{"vocab_size": 2048, "rope_base": 1020.0, "rope_fraction": 0.5, "attn_scale": 0.247, "parallel_block": false, "optimizer": "adam_hyperball", "decay_fraction": 1.0, "batch_tokens": [8192, 16384, 32768], "seq_len": 256, "train_tokens": 105100000, "dataset": "wikipedia_en"}
Each number is 500 + 50 x the weight over its row's rms, rounded and kept within 0 to 999. Layers, rows and columns count from 0. Numbers have three digits each. The size before them is the row's rms in percent of the matrix's.

# down: layer 4 MLP down (transposed), 256x96, rms 0.0768, rows 178-246, columns 0-95
# up: layer 4 MLP up, 256x96, rms 0.077, rows 179-247, columns 0-95
down178 103:519457554543480518436498458489490405547502407546491609558534517555375558634487424511463468475500419490560530403513490540547507520464430383444513498484545537533481549518455507467518492592523400540504502446532559516512519483466424548490488535466615444458541518471497447455491407492515472459
up179 094:583588566422508443473476452495463434438542529512451543501486506461416520524501469453432562617442476535473434608481559457492531499497513468543556469498513533521586486507438530508536582485418543505548492523412546534461470519593511500479492574421567384448488464507403493524540402520475553566
down179 099:399521631524543522499439494626515448468470610544560546541489602465520540538554563522468478513507529454579422450510504459462443480565496457446405484479496520509486397480484607447490499573481477522520440539583509474617477604540463489506488496490527443530504455538459478549525536463502469566
up180 107:475536546499477508512527480518535542427479423520460456561517436420458493488527567467563529531598547563453492497589434518516508575518468545473483443447413479463477466508464361560483531513495554598487523483532425483488392461570425558603464529449484588595535571483483561468487521422555470479
down180 102:486427579447530451460476540466500547524436560534385511540584516539558463508537529540424492572489561451481470590465547559481468561494424379530451438530546502434500418562508564568545493403490469473432448511461544531580489498461542510449535510433505403439508626485491507455510494514495429498
up181 098:570510467486500443513544535499511516447550445497503489459520462550608552529574492544446422522526406537536516502567472522511474595489442571408532544451448488495465542458479418565587474476367488570542483460509532543467453501561492487473509469545446530562496488479431462537642517361427513479
down181 100:532488543461513443532518495482492570515553546518455471554464523468498443518564478553464446464531478432558710482526485509471555523589507496414419518484407547492516458505451399456495447652582542508521448543478523526441487517496497425500438468473582523476478554507464491526461447540555433452
up182 097:541487543489500478463427461538596430481471503404473496455481443524648506584503620521533536506543531511549438467442539435574561599483520498479527472502527458378455480459502502498544493443662542447544577530475527546553456438523526563541496486548482489493548455586450484498468542516469468494
down182 102:561519500429568432418444432564488498525448527502418405480562459490561455527553453620522464494472612496447539506472464528478486487615513554389473492470513547521559545481440599534545506542566479634535447510538508434427524573498519499548467542460520475530540496479528520458472457419558484507
up183 101:524493541435470479577469515388463436506492468604437557515481449475433527515577557501504545469508498467525463520585496439455476447442464548479483459502410530556636457559545531544463515435531571440446498463455521492448519581463483516450454532466524550457418536616543492475595499376503449501
down183 103:456441537666531423502466490493507431454530535526522524515464484547564493472567407486430534498497492500457479517557525444508495499524559437510539492379510521555530540368481518502526468474429544464412527481479432468462432511564593422489477467490445522411498515572413535405428537574468504491
up184 098:497471477533582444487486505532580519561574478492471590521534483555483436509547461422584544480472461560562488451488454431475533511425537480496622478550455456506603456436514420398564464461462592529428490490476575557575480433555564482486485499557522499520564473434554543428476432586492469519
down184 101:443520566466476512510492471526505483506410497515458541565475534449425500534477515608555494502448566595456483502523553534591442501565453560444398580505446457446517509595539444454485449552539468553523547448506535517528579545452589553497437464485549576621525538496504530629506514487548422529
up185 104:456495451528468404488526493489509494483498477443608562543562530456473449512621555507537466480435572470432527509551483497446445570631541435473525478521488529561507522504563545462494588453446572513402487464484579431515461554484551524414544459410465452558464489539512563459509491576487557396
down185 103:523514543590516463450505439536532575586550577511472482415485538536466522524475546398463514453577407461485481522374504563418498542474432434438559420517482558526452465462462472497559583477508418382463492563496572529478578498442493545530563572489544496554462504530468505553528464475432519547
up186 110:527553614503543551533501543483562471453467546478504459536491470471524462492494623459517478572427382554410546526611587478564485490472517431495497439545428512475530470536520510492481536462425537489498459530436494560413475597497453518425510559504494458537474474573521457558588416517478381538
down186 101:514590508463470504534573491548495509461539471523441434461501542544490583498501461454538450544527420554515477392545540479436471432470526560506512456563576531461468523501580560515398576529476457486546515428502508562622521527495648509519499443531461548480584390478472456511589534513409508528
up187 096:490513540517483455588407529466563385378435539485681509498501548554490520518414493545562507579533463581504545504525433444467508624472495463421493519509481510509424495473423532526510512487473520519484475428481458514503538543560536433509493470537499530599536476563483518523551470417535578519
down187 094:521571493498468477389464442452536664526547525590491519462554467425509574546484489483479469496526559456487456542473612451492512538568521601477491506392421545456517553549425509515525506512462432477553456523513484506477517578471486581456618518543479396508444446469494502498453422545468484478
up188 097:511511617510514322446463572467567435447470498485505523558521557498499399499522585473462434598446457497514585472474516489538551490449509522433422430374522525443501577458440451468559515503548472503481489491530500584465525571542483451544498452472492446486515512520560581457582516467530472494
down188 095:419502421570474472530519503527408432489402490539401583464447504518525466525481493541549404441467503441460493509501536466506508532439517459436524583506580519476489456464509570487525490594463596561491549471499584512447515594421534505509550459444450553477525460610527505422447431620499500514
up189 099:510492570517585489522552587558589502572552473473539443539481559636478558476470521481585489477526541469510487556492473521548472522521474468480622592500609470444492411405445473524521469512468600592525517490404541489519423444508440457545485452561541452489442470494554565478540480496471558489
down189 097:458451566518425415603472490514463500583590483476487529495499474509480490600522490452464483511372423426441480470531536479425558519505534517514532558497577403461425462431522454455516474599494577500501468479461479584490540404467573465589405492474526447473486484514504538436465527542489516603
up190 091:523511551583487453425432550490573549524584570587498477503481506490557554588467508471489391460566470420405550557554487543405489508501538589528463551498489451461394363526568442458527511462552481485507423487493456505521486467456424481476458471491446484476493421518580512425510548459544534484
down190 096:442484556472501536512443565416462449479455455450480507531485490568411500508528498461494470488498539560518493484519459497517469628519512537473455440578396567542541508506400536491506517724443454569468485551438539503493408488489492514549499454565498445480460520594464529474487517593504449530
up191 113:506570571543499508529506504532487424490519524548559451438467531463492607550476479530533441671554483513470467504461489493461384599452538522487500551508610472488525497514556443535583498464508540569489539507558464519401451646512430456471494530426480488499560461474460458413466497471509530434
down191 118:474559548397522544581551505472461496578574607535575514549437535506536466496462572465530507433495494423567523485490519540419431493511527550501549515587527504516514542463526518548515463485500515571435495592494491525450505504466557396500479531516472491483350489401467474411569498399562417477
up192 098:460496484454510550528576565506586465611468436535517494533475605513481521537538603494521491621475417496505486526473526480505408476507477599456544549390512447436519581406597505458491483459556451523436449421446469477547503509464569479454540478452426516430441416493496513557489508495514443463
down192 100:490530482391496530425464488468524548358515512480493551479521519497588520588529531515458459467526612413531383517458471550491437557494516511508478496414438600431498499532527485515479503429454421511426421511528410561458564545432565585532564497483452567464544447530471533505483475460500462552
up193 107:378461402466516484510487564497531535477620529531443485541471540526471458518501573507490481467561547465466513586531410530523439524547486490445504475409610470438516592466429452483607572427583396441535547521501497415518530506450479527552562562462470475580456479479507546505496514542554446503
down193 108:570408470532549530498488503477577517456502500525416506438398520531555477542504480557470358490472445548380530457510520541524532440472493371488451469412528527515437510499527516491482517415512448437467547440544429550518455529580591433432455451522532579510540447515603506541494433499466504493
up194 105:538510477411557363453426517388484480530511465521529466574444547591456507511493535459469597465542483468521424514630547456523405449499510565448520547499550585512505534562568516564485526448474508530446558494542468464502416451557500457559489552451500552454493508521383489428461516483507429513
down194 109:452557553513600486559529413494391584507472463467504645485544492481546496541442488449488469517401457507485459510539431515537510540475466498569531469466508411574569560446483439500505585505520550504523549478436561455465497505467499504515359480475510495403507497489514622467507569448417444483
up195 093:507549467402551441443509464526509531382483569389443595513577552532476583567464540416420522520498560491442500575572424553490586443463495489477549423446509468464434509560510469490552532482452533562463552469457457462499509563489552439501499566565529416556542437544479537451520448493484454480
down195 097:607500518571461475478567532506611463539513539512594538522441511365499459532500479516550434494487492475484555480479411511488498468436458474460539539505516522449398506474504471471491482460472492540458510612545411444500456621400430502446574415506449515430504552446563479575514542438530560479
up196 102:516525467484533460466439395599514527416441528498503470526539541490520461458458520514498498485476542503478526517465517388408447590492419562431527437546491500509491590568526528532429481453479453563557531380417511515412403470481455533479584517451486502555419568626467489485576524468510503509
down196 104:590469562483464568466462497476517502555552414531453579512409433509550484533477467479526458416454500447621467457530521581486542423509529501455440537498500507467535558418447499477516438540559515526541480580566443472581476490504589491446500512609478398427583535402559535466543485433496522496
up197 105:437540441476505534470527546508430511458518496586529564521558420570534507487476562510412489581493427427529515523471404408549488560441533513465523470429588509393497371550524465541482507515573519481449461452462526509535433435613458522472493642538472484475546471500466475480535569535492540467
down197 102:457507508580479528508506447448555538472491449477449475509442412600505557497496568462493497423536507490500470556466508506486501512465493404434470537600581554581534507471438498531596520430651470521494557477493597547553616499473510502444533430585531579556477499489507536566581489516486474583
up198 111:490481549575564506450497425468533646510442610569457460556493422444471437490552485429535550526568548476521433554538478593458521641434519478505515491544502451497519539519472416523449486444418508561487507559472447498463478508522490505471497587400459451468546550484527535517485449508477614528
down198 105:487452447415450404519426508498514436454621521507557549456535566492545542430517433466529420555521461464575542511477505489465557516555480577502653544433468544534475517510522519469591455423531514476533400533505505567526461498514466539506503569520511447449534459498490503501447493574651456538
up199 109:535536569616420447462486516383533572515505507423607531403539505423492463572525468521431507482515408549524470539563501527539448456426456473471517412477496454421534483418586468438548436480474561556505450454484538433541464447563542479509500565452522477451497469460503473510539565488509491397
down199 104:506483429546431559493527578494516526542538583459552521462559454604464366562456527568551591468466513494484526591592416553500439429491541509473516411508609529574569469475512507531563488598500493532510485502526450507535500508524601422431439483540473474488508472475539453520565466486572455478
up200 114:521533507426561488493493465478505475592598538377505525455348490558461497500544411520476492518485399484487437472568505437487474569472462597464500570428554481396437478522492534442431452501555505486548516516552535533532538438532541529626585504478509478486541443480566537522535531433543523502
down200 105:460469458587591626627414495465521493529426476513548453515523545516481475590535550466533525503464454433410463383457485451429518431457456545529455569417430558424454477514554464499537488517481544422476456543519475518624440463546476467479557481537512522487513548497451532509504451575528495521
up201 107:646515607506460528511493466513525403475518486483546434505507550466484594445484535515536485551493478466432456540587428377529549504469507441422531452470459489526510479530433514514492540501486436553543493431464495513459559586529489594444496502491516545458564579584577471443507444444617506429
down201 106:527608520561589633464331571531483536512502532450472588517489500535509529527525493582515490478556552515446491578490553524454512478477485661534523409486514517487408555495580542531559563472488562482434499497555567497477525434450514532480537536464511561566476489492556479479490523555455487518
up202 099:473472452495608485463545524509488527451530407462531593500523364535480536554559557517498455494532415533468519592545519502450484612501538518467508460524463446445522508471429479468529599493435553532464486458520431479475511546509472494620524481434531468511543555602548582439493483428404556420
down202 095:532489531472440455511606427453482451510527535595436410465496534514540573536488512561436537462544558535568391402485475556544513495458505593482540570508506407586454565505546511475458535536585517460584506536464574508443441509481499541403517556420505475498502407444491481466457578460542463483
up203 096:551566544455485459531546551460492575506478442429446529608482465512492538442556416382515493521479549478456555537552430530528536501527542455490472518513495365533490463523463564527483573487356440529421543446509500568422504468526464489440544576438566477547461591517499523532509444515582554546
down203 099:544438470419473536505473473435354474443475503460557424502465503489419469496516568527545478516495527534541559402492535496486476554483428450516591428515553495513484462506480454428566600440466593566585524516410385492505479577523517566587499422494508569496553448485523541519474479515538514422
up204 102:616526507493439545540490485401456494444539508514442523544550452474563469562499668495567527531611318495435526477486477458518456540461454500373519481462500533518548456508552461483526503545497514533459448476499475468480453562528418469534489446520408478524590452531540487486488500469482465450
down204 099:484525411541539503446537469547630522650534512512482519452491489564504488451447468381456600453400581532496513526598496490517481533499539480525468456559432485450529513458468528486497533558470519527604494548433566516506549472425485447537510551427487480391438510469486528472592523492420534483
up205 117:534547507525495412448515517474523485462516441495565460653507548481594482553479553457568434539577442509552492482425561415572450531539518529551551507469483550421562565456550488498413481460514535494551575501431587506546462496554492482485482545507529391504427440418482487452474452416586482523
down205 114:509482477407455506451484487498485496498488434545490561575543577518580605469464468408507519429433513471484565564480460501510478481454579493500521501462548467494494465432554413553439434357530510450463498468484453433481498512528504600483411528491659461444518475572469531468575448501529568456
up206 109:526486464489564565508438514469521452538577512502536494437398535549494432446409429536516542501533511533505526530546463515572488559483515539506635603517406431470543520433567516501424492461460509525449474489463458477437450562551408522505461537550508377474440453541537509434568444470540403566
down206 109:491529535544512522486421524466487442494483477556303475503501488493554504406531487519436493505480446499455462658508516461516522552499459510492452532510474534547539444464498481523424513476471516544479495529504491531530479501571539609573407516358479627455522565491454466490428510492436418485
up207 094:534482576560502494527507569567489494574575436552485410410420410522437534583441425516470508552474496410473471515487515410396481466475477412457520519543457532477480489475482478436545583372452510548564461459456435429459500458487573516394553451549518513493549490472449508517532473557534526501
down207 095:458484499454464493604532514486474497469450451542478432536610545433484434534429465469441461501455506559515459564453421600429504481533459580575525512436433520461475455509589503516580503492493461425496497421563512505473472488476479612497377488434510537467482609569563516596538490461531522450
up208 100:569533493457583495511441466495472448467522463585561538511458484556497450479553546485422509530548518443525532427587487501491529571526572536489504432529563517521555525386437421572475511457480431449548439492526507494644529471462514508456501488542545473601493585503577445420479602489513405435
down208 104:522537470491505426551539496530511359529391503458533497538476458473501623467436486454556594449480489500497507575560448518505461439538533483412494530559420574513428492568530434495444486583588535456542504546505483623436441521535484532543547505576519506447547471513565505564558574506497474439
up209 087:555568548494492460574626489537492503525571424467483489492528476564400578531559474518582441499481513491457476449500578537471532564427448573560619513410494494491543557441454415449433482447518441477477484558507464547518583454570436418461501441507502539549547400476515509507507484585458507516
down209 095:477522451506541478463494516472567446531458521439485429482518435487459449524475551478466469516507584432489439522513404460480547520507438502477454546471452548443489458433512477579402428527505503528575525577584567413486579460514337513474543447490490522538457522553527497487522383633526565447
up210 106:515567567583464443456533499579460512534517476456471492505533479465543506453542462557480423562503492473429441475588455556486488551508491507530604629456517423476467523513440443516473593430511439615548590568505412475497508520630548469454469512486418577562486501540440509451547545520495483484
down210 107:539615522570435543533519369447512564533462542468474429534559518493397506512540473514440510478532444433627552523474518490569469487425545494451476422534507551551492535493523465460523433518445454371474461531507588473541459378532512438515469464441554515467489547477502520531526524521528470609
up211 124:490529481529539516483521567505563482509523480439449497628570480517469555501450517402607480491457480504543423509495524565421524453494511492514510572578402489561531462529474318461506451368510522482536541521491489524520481485573535491500475547490540386427525454468495508536509484478539365513
down211 120:452465426536518432515556434463490585456380535540399532479513462475475511456482548463454435508538519471546500540466466584592562553462543423490509548509482460454569455505465523450534495428494522407482376467501459408452540584538487555542444513553564548528512382544506517568438512515578501504
up212 100:496472488533466567513542498499489510470490465530481538615468482450486425551549460481584520538581606493439530500536538575582497461519388465517566427533427491579544426544519528529483563429546452420479499472451475410503525604505481607491574503488488469485462566614502476453524428515570547457
down212 102:458582464472430422512480542462431470524548465405501458475500575512489489544478575551413462501493419459499482465609600524473441469478552553468509546482563526407497480526399435401543514526580542542476547524485485492509454456460510493525559569527466551468490412474406505450637476530460538451
up213 105:479503565552442494540547655436489517533515467515516471496489533543523419479598527545500485578416505514496529435478494533511488521551475512495473472480474491482550580632421467578575475480439487524461487472455536426489521527440419565432440538435566436567444484530430527453579545443504436400
down213 098:549504505571487405490526542531501544588495522534496510577553489480470441480423550493543464447488487473498564514443558622493543473492479401506482461509564534503449527458505543591404546503442459507451445507474455515560581374569435471488396507551427527510597554553496559451437470421536440498
up214 099:611488483455558471513596499448565372584551530403465451428540539498558530499472545453501474600479552489535421470494469473552557428489491494487519481580580567493432497538507554507474527426578525464478499525512480544519402519517531551578497546479587502532461489464554465380538552443568522480
down214 104:568557462513448504464553462464477613487477520478512494439365453495440543466459501563541503547534598538540508484527526492506467527579468556573440534547538630438425498463520549470513489466490516495510453439556528463496521398504500582374501487465480512458481398468456576518513455403398473494
up215 100:610508519506514501496543446433490494506482488477543436529566509525498551494510397509462433477584485480465510573523532476496412548556509508379512592402524499519480555528510540478468420467401535580526493515548549558493538530488476551582534541530477460617459476610641483568550511501441477541
down215 103:581475506501488513501487502508487464514447464493579545505449572544526375571526512420422467500559467401395548471480520488407431475551487464535534432434527490441451441500505409472495556389587469465494490420483498508513467449449549448476469497530544539523580516490371420443439500429482519460
up216 108:544488476529532472488540489500489550538377480512503572568540514434560394430514453427541457499577466476443489540497538526521503475529478420494567426525592458535602609474511472528424574480521527459551471455467461484510534447546470518380523510420541516520547499556621567485543550504559493597
down216 107:387457498553431613500467535485563496462506505585565516431468513419451495530479503542530449491407532480490540521491576464487609556427526464497518612527512560380447508493499570522540506517589421465537463550535515481508484393532506470469567477445454519510424525469521525593541525496488568588
up217 090:467502544547479438521448479587543561472468471538521601489510450480468486442579548408467487530580474520509482422470507490471441544448553465468504560462497486567503480452424535396513536499410516508501521610500542486491494498397514522401567566430562561430511586563504453402434549508563569549
down217 092:579553505597461438523490531502522527514471535507437451601353535513519522499536530575489461556481509483501442482526466498558585459446441546550571467441490570488468474377593433470461452471457459482521512495598469551541399540532471557545420464458535505524492475569560562501570440478457427505
up218 092:529492467584543516476576396478480519515522522479507540522513547587509507438555590524515558536464481401458392471440549551465487394442489474497532567480547472489550440432504453544563439470398422439566466458515601534435463530436484514565527630466447497524465537551512471502532499505430454455
down218 096:438569484508563498495488552462513519478566516516563539478508444451504427485520503463451408509481529451437526581491495420444451422478526544512538433452455554535492483587532496554398451564445559409471530488437488495484507562575430420497378451417473480478477377480584453492482416442475546536
up219 107:519507476542617521550490514472522412505567415473528456583434499610449486555474497578526485470495521478411405487495408498433512471471475482528524622504522528500414426489401508494494479469409471563517514417478472466526373511486551460447583593496547500507470443477509491449528448528457471444
down219 101:420537535461484404471521608511496504471545559477471575432593543538512411487561484482517445500446489537497541590526484551513529484432457524476646439499419462434470541526451471419563563527557564481443560515513435504434535409480496500543472487485506432440518533405513498437476493417458437552
up220 102:517497416607435481547496455558508480477496614546544498482415490519579467537438542489600551462559558475421529490525529629493502453531409487507546581432577429514618423486530490579472591423503506494462549480444496462521548552468526485492521497469543509494473515588496546568456435462507506488
down220 101:551545569546540482481493528567442547548546487390567447452585537529589479593502480514444454483522484472451471486486501423446417547453517533534448437478482518639464503487549503465535529512471490526509652512568538415530411480497553458540553514520436544495479481561514549503394408542455497478
up221 110:517612526598515456549526514482432492501498434476584531560485464471501490547639491547443467525458379505547448465529544499507491463476398461459493533409457438448578459445543419428565466479501540611491380449469471535509449527521468467498423529497530522470585480518518588525481519469460500527
down221 112:430506477520517459633511473521438448494466466501520546495502502429451460525541541518520530496498493479586576509569477524372511438505434441502518472457490495425451593440541483526610425546512577553519398589483446504518529551479510429568537469560477557498511495472496634531505601432446534496
up222 086:682555536533541475524444518475489492430555468413471562484567506570490552520444515438477525535489518397516506573521483494504489439433375555515537493446486490441520554459577531566452406511558529560470507552455500593522388514505463524495442494546461487545454450485536534541567549482537570534
down222 091:471459461469416477555558481484549534483448489514493465483398477508512451582474440450403476516541512425551595530444455400459463432497484380520473572594548495482498439604478366520457520644500532513504491482489456428549514541443494543540495491479486504507495529433483528491476500593440551500
up223 093:581553609555476547432538553438571518547421483452525461552461433461547555514553401537511521463549564469487577430522448562575561513539497482471419504485448409457499428584466588479523497486488436561466556513513461531440555550495414518566543604498556491554496486482468512548543514583523534479
down223 091:443493453540454394617425446522521514524433500505490452508488686578459524460502585499499517483494506562522529524541578438394493544504464448459512488507553517487568513466502438469515479607519619435552513509571525490497580504497496506572446484450473486531596455547527465443479468560484507449
up224 090:460516467450499503493474495573519445517464522512521436492458548562568413407523437451584420468479404477453502447480475487526463473589473465489562532519464421609485523412421506476559484430474535434400444545541496568454459444512538508502435490537583506491503543549571469447496517488640478585
down224 096:457477515477395461533497576520565531471573473562486473596351490528478512526508583402499514516495494625540553548498482506522521508462558457508453526527556535506495548543474443596540531461412461541538590446460522483564503505521439499448551548415554531414474508435468429424441523486558560466
up225 111:446473544528516500452577552550540479559434422593528503549384418473393518582527484469557429573501477454527532505517502486544367474440519474519586564453471522514500529478524578383421463466414552478517407527568499476525466470482529501556493551497513458474502542502533581545537491419465471545
down225 108:536450431520428552499507542472468453525502526461488492424509464426495482545537501511476442505503616513495463503546615458374498513510471498493506503459475498445463427412494378459585429424533469447451539573535424446493549585394508563506551484527517472494523493576474553455426518397483497589
up226 103:533553495477520546430591416473536552462557569560484383621570518485519499555565447424509517559527525499495522438519539531509467483527532570370546433545488512488434497522454397434466533448446443540594392457483473466505414399524494545477560556475493524501504542500519496473540563473536506499
down226 107:562438471488475488530635546546551561497477536371476608518515507407473568513551511489504521478419500476580516568451526494546459494526516508630384471504398426440550514511455487505509472617490554528393483478469542524525545551523531490528437468429562481488505516543489470490509505548458575481
up227 107:554488569553480526423478441421544476507497540571476455519502451524528447533498445509482524488470505539473519544466532448439521526414433517479464483459576570477468558534435428467576411469452493495553494537539428531559509489539528488530554518420606493530447605564542553531674517437412467429
down227 101:518540494495607549503456407485402500491486552519448527574498566422415432461497420424554471452471583517560540486486544540465516496418522553556500575610486536494520559546450458512544453536526577441509477512432554504552471474431504522540501462507525519465432442480530470517409532380596461435
up228 102:534620464531491409456479523463541547509577485565512498511365469489489449505500567457369461507598528498533493473627532440516461493526508484555442481500661533498545549500554444466503534474538469438510481497521484528444438515430441489498572444491493533467560545543579472528457469522533594453
down228 102:428539496459443470541479570521541405580471465546555533445452489487514499550457535432484500567518459599520498414492444540504509491569492503480519447479532367533514575506557508614514543509464449580600492564446551505600513526506464472527593512466498508521483435469560447529471539565406455609
up229 097:474560530534567524498524465567455539549543560525498538519479555564600501572477534430503463573520477489458447520521565460429516602414527451576487473427531470428510612520514488479477514511492517515483458563465511587450404510519563551507534552518475490558653476447485547530545531436614437561
down229 098:509497564434576466499493484561551563549534470437429485411473477486518606429500542556506609443535486453429467469496450472467559440482462439490493542418490411532521516565496538513467490598583522445404525493447523526510453512505436492474383422540531563589547467538508490407565456488514426504
up230 103:478481546464477426583582565510513515534527446560494545521561477479524460430590623401474468549528439468506531520499535517506470438486488530489516484542522510501453387488586476472559439480470615384438479475520526473486471432554453582507479491373563472575587521578461511520491540547486439479
down230 096:565547415418577518426385514444473456553502479575513534501570471572497499573479461527483474483486474457541522540443439529572523569451553451420518501447529558504446502498501436506518583484473491494405511481514516487528452444447489547573508431620405544490555488559474407443556555507550583568
up231 093:513544498500536477428491503499480559490454406518617477563483425448502578409545371514494486542478382496530394616513484532453396539502531475463503518444552423547494477572547506555478438515494514488595481532519526445516518489553527469503509574508450469416477473455508555514492615546451529555
down231 089:422467588509492579535470477580566521483559495441465416505474502519471471501472456467446500464500466467426451409521495419430550541494484488467470506575562522407428479489542529487605554715464529500436401454524540514504525464510504539468460490553536540495527517528433497479564466522521421455
up232 095:510468490512541448421531626529544484517594447553523613568492511452412487500558436550456482523530524404491502463470491424527505545475458430492406485543520425486501455489521490497500460503571399487476394487580563480579516591368434476514511463500512498570540520580464506505434495477522554537
down232 090:540420477439432465654523492560491497468466507500518519465515523549557520522507504581566515522459457511547471485453536478450513449507539511496571582516577458504449497567510444509534462491495547494398480450468503482496393453526557540590397567474419457509353457553471497469446519360495506494
up233 088:494523464545556432525532523486512493581508514455604524440514526456472545438478581433470421406553507508541593486463479464490487515460509403402478573543491455384532510456553539425496534522426449424530550560492472549570436351534548548484512478530566500495482461468475565461460493473506453592
down233 092:586560537467385514514496480456425564431504487580458530410502412454529595489468488484463528488457576505452503465512513586516523519493479542505622560543474524517571545541477517567455457459470605443514523435427474463541469435464490573423541499443559492526405559548451498432544447449456563519
up234 101:509506466434544571429550566475563495498461496460505460568493488548509387460516494394444525497472460507423536423468548540537491445480440512536475499484491416628517515501545504448559518465480537502443540530547571478465497519497406473428457512449505428482452615531533623517655506474534519555
down234 103:454462478422427428498475460539495541497449504549462521484488514566537475549482596620476526459540495463581454502468570466490469505387467479512528611528600526560412537533513480606550497516396433509522516560445501552564530519496478432453570523501498487466564434466455466468548491612409529479
up235 106:514464570474409491433561610498504516546596564465543439546426534446501496426535403535495483499611484535437438458510441440488420513509442486544452422435479509487507487616516466498523456447465566531463512553357456455436526494528466519552561516540538471534472488474538449513517432410509457469
down235 103:484457573476363524464479593558514456514512484533481569528596465468529465534451498562520438622637502417511539570466568503424562421527518422446450446482516509484573474556519551537456465496489470418585457546504457557530521476566516526534524484481432471474383499476503530511460453537495519459
up236 092:527467471470471503543548539457539447470506477587473491482543511536426428395424517514518478575556425455484584515470578462547529566438513471530543445539581508432582451502470450536509418550467585572521523460468449535516434476548403441532526556405532500560566473398524571500568545467451473442
down236 091:546581504463572500476526490494534520537600492457389467459476565486517529459556453451459528456476562538536564532550436514534450508440578499468515488531578436503410424471495424509395532636445593535467537398545519520533510490411607561438478478504495432538481466548452503461457461480480523529
up237 104:502525449474480488586564598555488508537465469563498581493536559555460616512576437513491513538521486499495480542506449514476489497548446533374601519514399543514434477564511490444545418468554521458628464474471515598522537538495469621392481507440499506455610529520501552516521503502498469522
down237 102:467513496503447534459492438491517453504521400428580538396558474468574530491484476553426567501467498553412431409443513458519463524544456565542526525458451531577520487480441582565529563457499540534450578499474449444444462586544412543510505444408506606494473486563454458510484461589559562478
up238 105:544525494478550446504536461411530552491450541542549595551423541453485507454568574474523586504448417472517452517463440486512427571465503523573486467533492478392589512495514421523541521504457541533547503520525432416426532504584512475464512620449493539457563502486362551500557495468409440516
down238 106:471452524582479434544404498430447611588484459494591537488497533632451579523462470440477503563495548461466436578524442523418430479505533621456583431488548463559531502452606489503565499557600532517499495486504540484509493476438511499509521556516525511455466515490519516588489565553517555486
up239 104:572606421529571505535486513530470452506575540497490443566556502488432549540498495598449534566431524541494496506485490468440501519512522589451519467460440451600490426522458497450426397434493457539568447424516547507507417496464521606429431501520518386506552505481549492521497604487468451571
down239 110:465502477479514488506507504466496565385558467503517473485476533567485535453476575520468358480587525554460459469477493573519534466471518448579498564479556460405522526493466501525469476428545584529430513512431498446510445493632437434444536509536525613465623564436444493487463482441540543428
up240 098:566515529562440511391539431447471547507511545470558446456521489575608548514564557552524532545473470544471520521445528538429546415474547441446480556483594472399495451590583399564545512478519461492486525407472602525513500508452483505411491555538523485507440445507449521475535493494382499475
down240 096:589440496501487478551448519552508523480377530457534521580460506542517448476464485426497418472534559501545512483505502428469420529455552602449570419515517544601509460417416488537540458527443510555426493464452431473493515540509528511516524457499587445471545515549467520550512359587495463607
up241 093:542514429501487477497539576501492489424571408554421493490496397536397495424498445438506624486530516525493428468471603446495546566508437473522444527417475471526513539507507462474489545532442458531490571490493443425511429529416419488482550558477536493573568503535488630593535484514518442465
down241 092:509423505359470466504521528430513600526395564474485489457490498454513471525471406491474459518528506537471463542486462476444563528500479491551559447596419560600473453556604568510530549481590505478517494478413503463509526517537535553519484527477528556512365512456418528396554424476459492491
up242 109:506534555450459392512454417376548555488564554471520536549489449452537525471554518478525514547532435558512494454552517428433460566422468480544402543548510489531491569536514537433475476488418551584451461473506500455495486432575537517568437543497556446468521540560510601479552533381478553428
down242 107:428542551481539412536476506527468418474437568570453465472503430522527564545480555534474529456504607444437489529511506518445566484460480547493641539484483560601517463476553456553492565479481561509366601465522521553508509553447495514482580558484519605565501500504477547556444506521602493478
up243 099:544554459554533463562473358573550539490451534561577554515441583518433548448541623468463551508462512468506458504560436412496507453413451586485486476524523494541537473524591534535505427521511493538439455408497574530425506498568549498489529540474462512465509476597569451475516510447446411504
down243 099:421505456579602498513529607496527577505493397438459467476473510532464446556453572493528555433596588476470571492497435556424464529528513437549400441512461436518592538506533503466541439466499452526538449514564523503517560558466549534472452484552460571459511509451439566400476548503539534562
up244 096:495575568475538504367503515472464500547480588393469461518511420558519604441517589501552465527503478538535568360533563540505501571440505459466569510541504451498467462543449511431498541455489549427432530442460488447458515509598542539503523521516506444450482543490496519509570556581522467385
down244 097:457536418591525506516574502497575552543435482488521452467449486508479581537480482559392454501571515529545432550470520509428470491551563510480494487498496441399465529429547624502504392482499385539517521486558586468423439489475452543509548527400514519520491505516508409563460520436565574547
up245 104:491533501534549507488503508442472533531481504480592511574529574424531481586511523470453568512479488471549517499575465489530531496459511565446458440390434382499492468593606510557469465452484494558505488494508507545539397468513439469597571512466534450415479455480531524448536645565596479567
down245 104:449493566465492443466463467589600391500581396536405476533425528471495562418413480506542373493528509426479481503466513462475494488467491497535540528545541561553497490448510511555569463435574487470476488547495537536503473451580460496473505460507474500499493568458538530446434357417534588464
up246 094:443557510503539491501522550416592528515521596503478460588584396453427500519442527543478462490580478470457493495547404389581490439476470536517543477532522533425617447371480416458477535506494502573437583551437498564512554522543462509503503551470472493487524558514589484442456475526490498492
down246 092:610490436436493527438462524519488495474606377478473520395416466508543458508526530472499327420413453518454487503485475547453482521487520501518514480492498467490446538525486589504512493434477506522547463429497460509470495505413606458494444481492474520587515450446420575486557561604538539509
up247 098:594548502460475472556410546583491502499546466448497454416456543398470576481456425530491572589435422535464500461508482485460588537436536497502506456441518447503462458538420492412540554469507369474478520497512463449591443458451495517430424470514497518581547511527548437512532578549563448526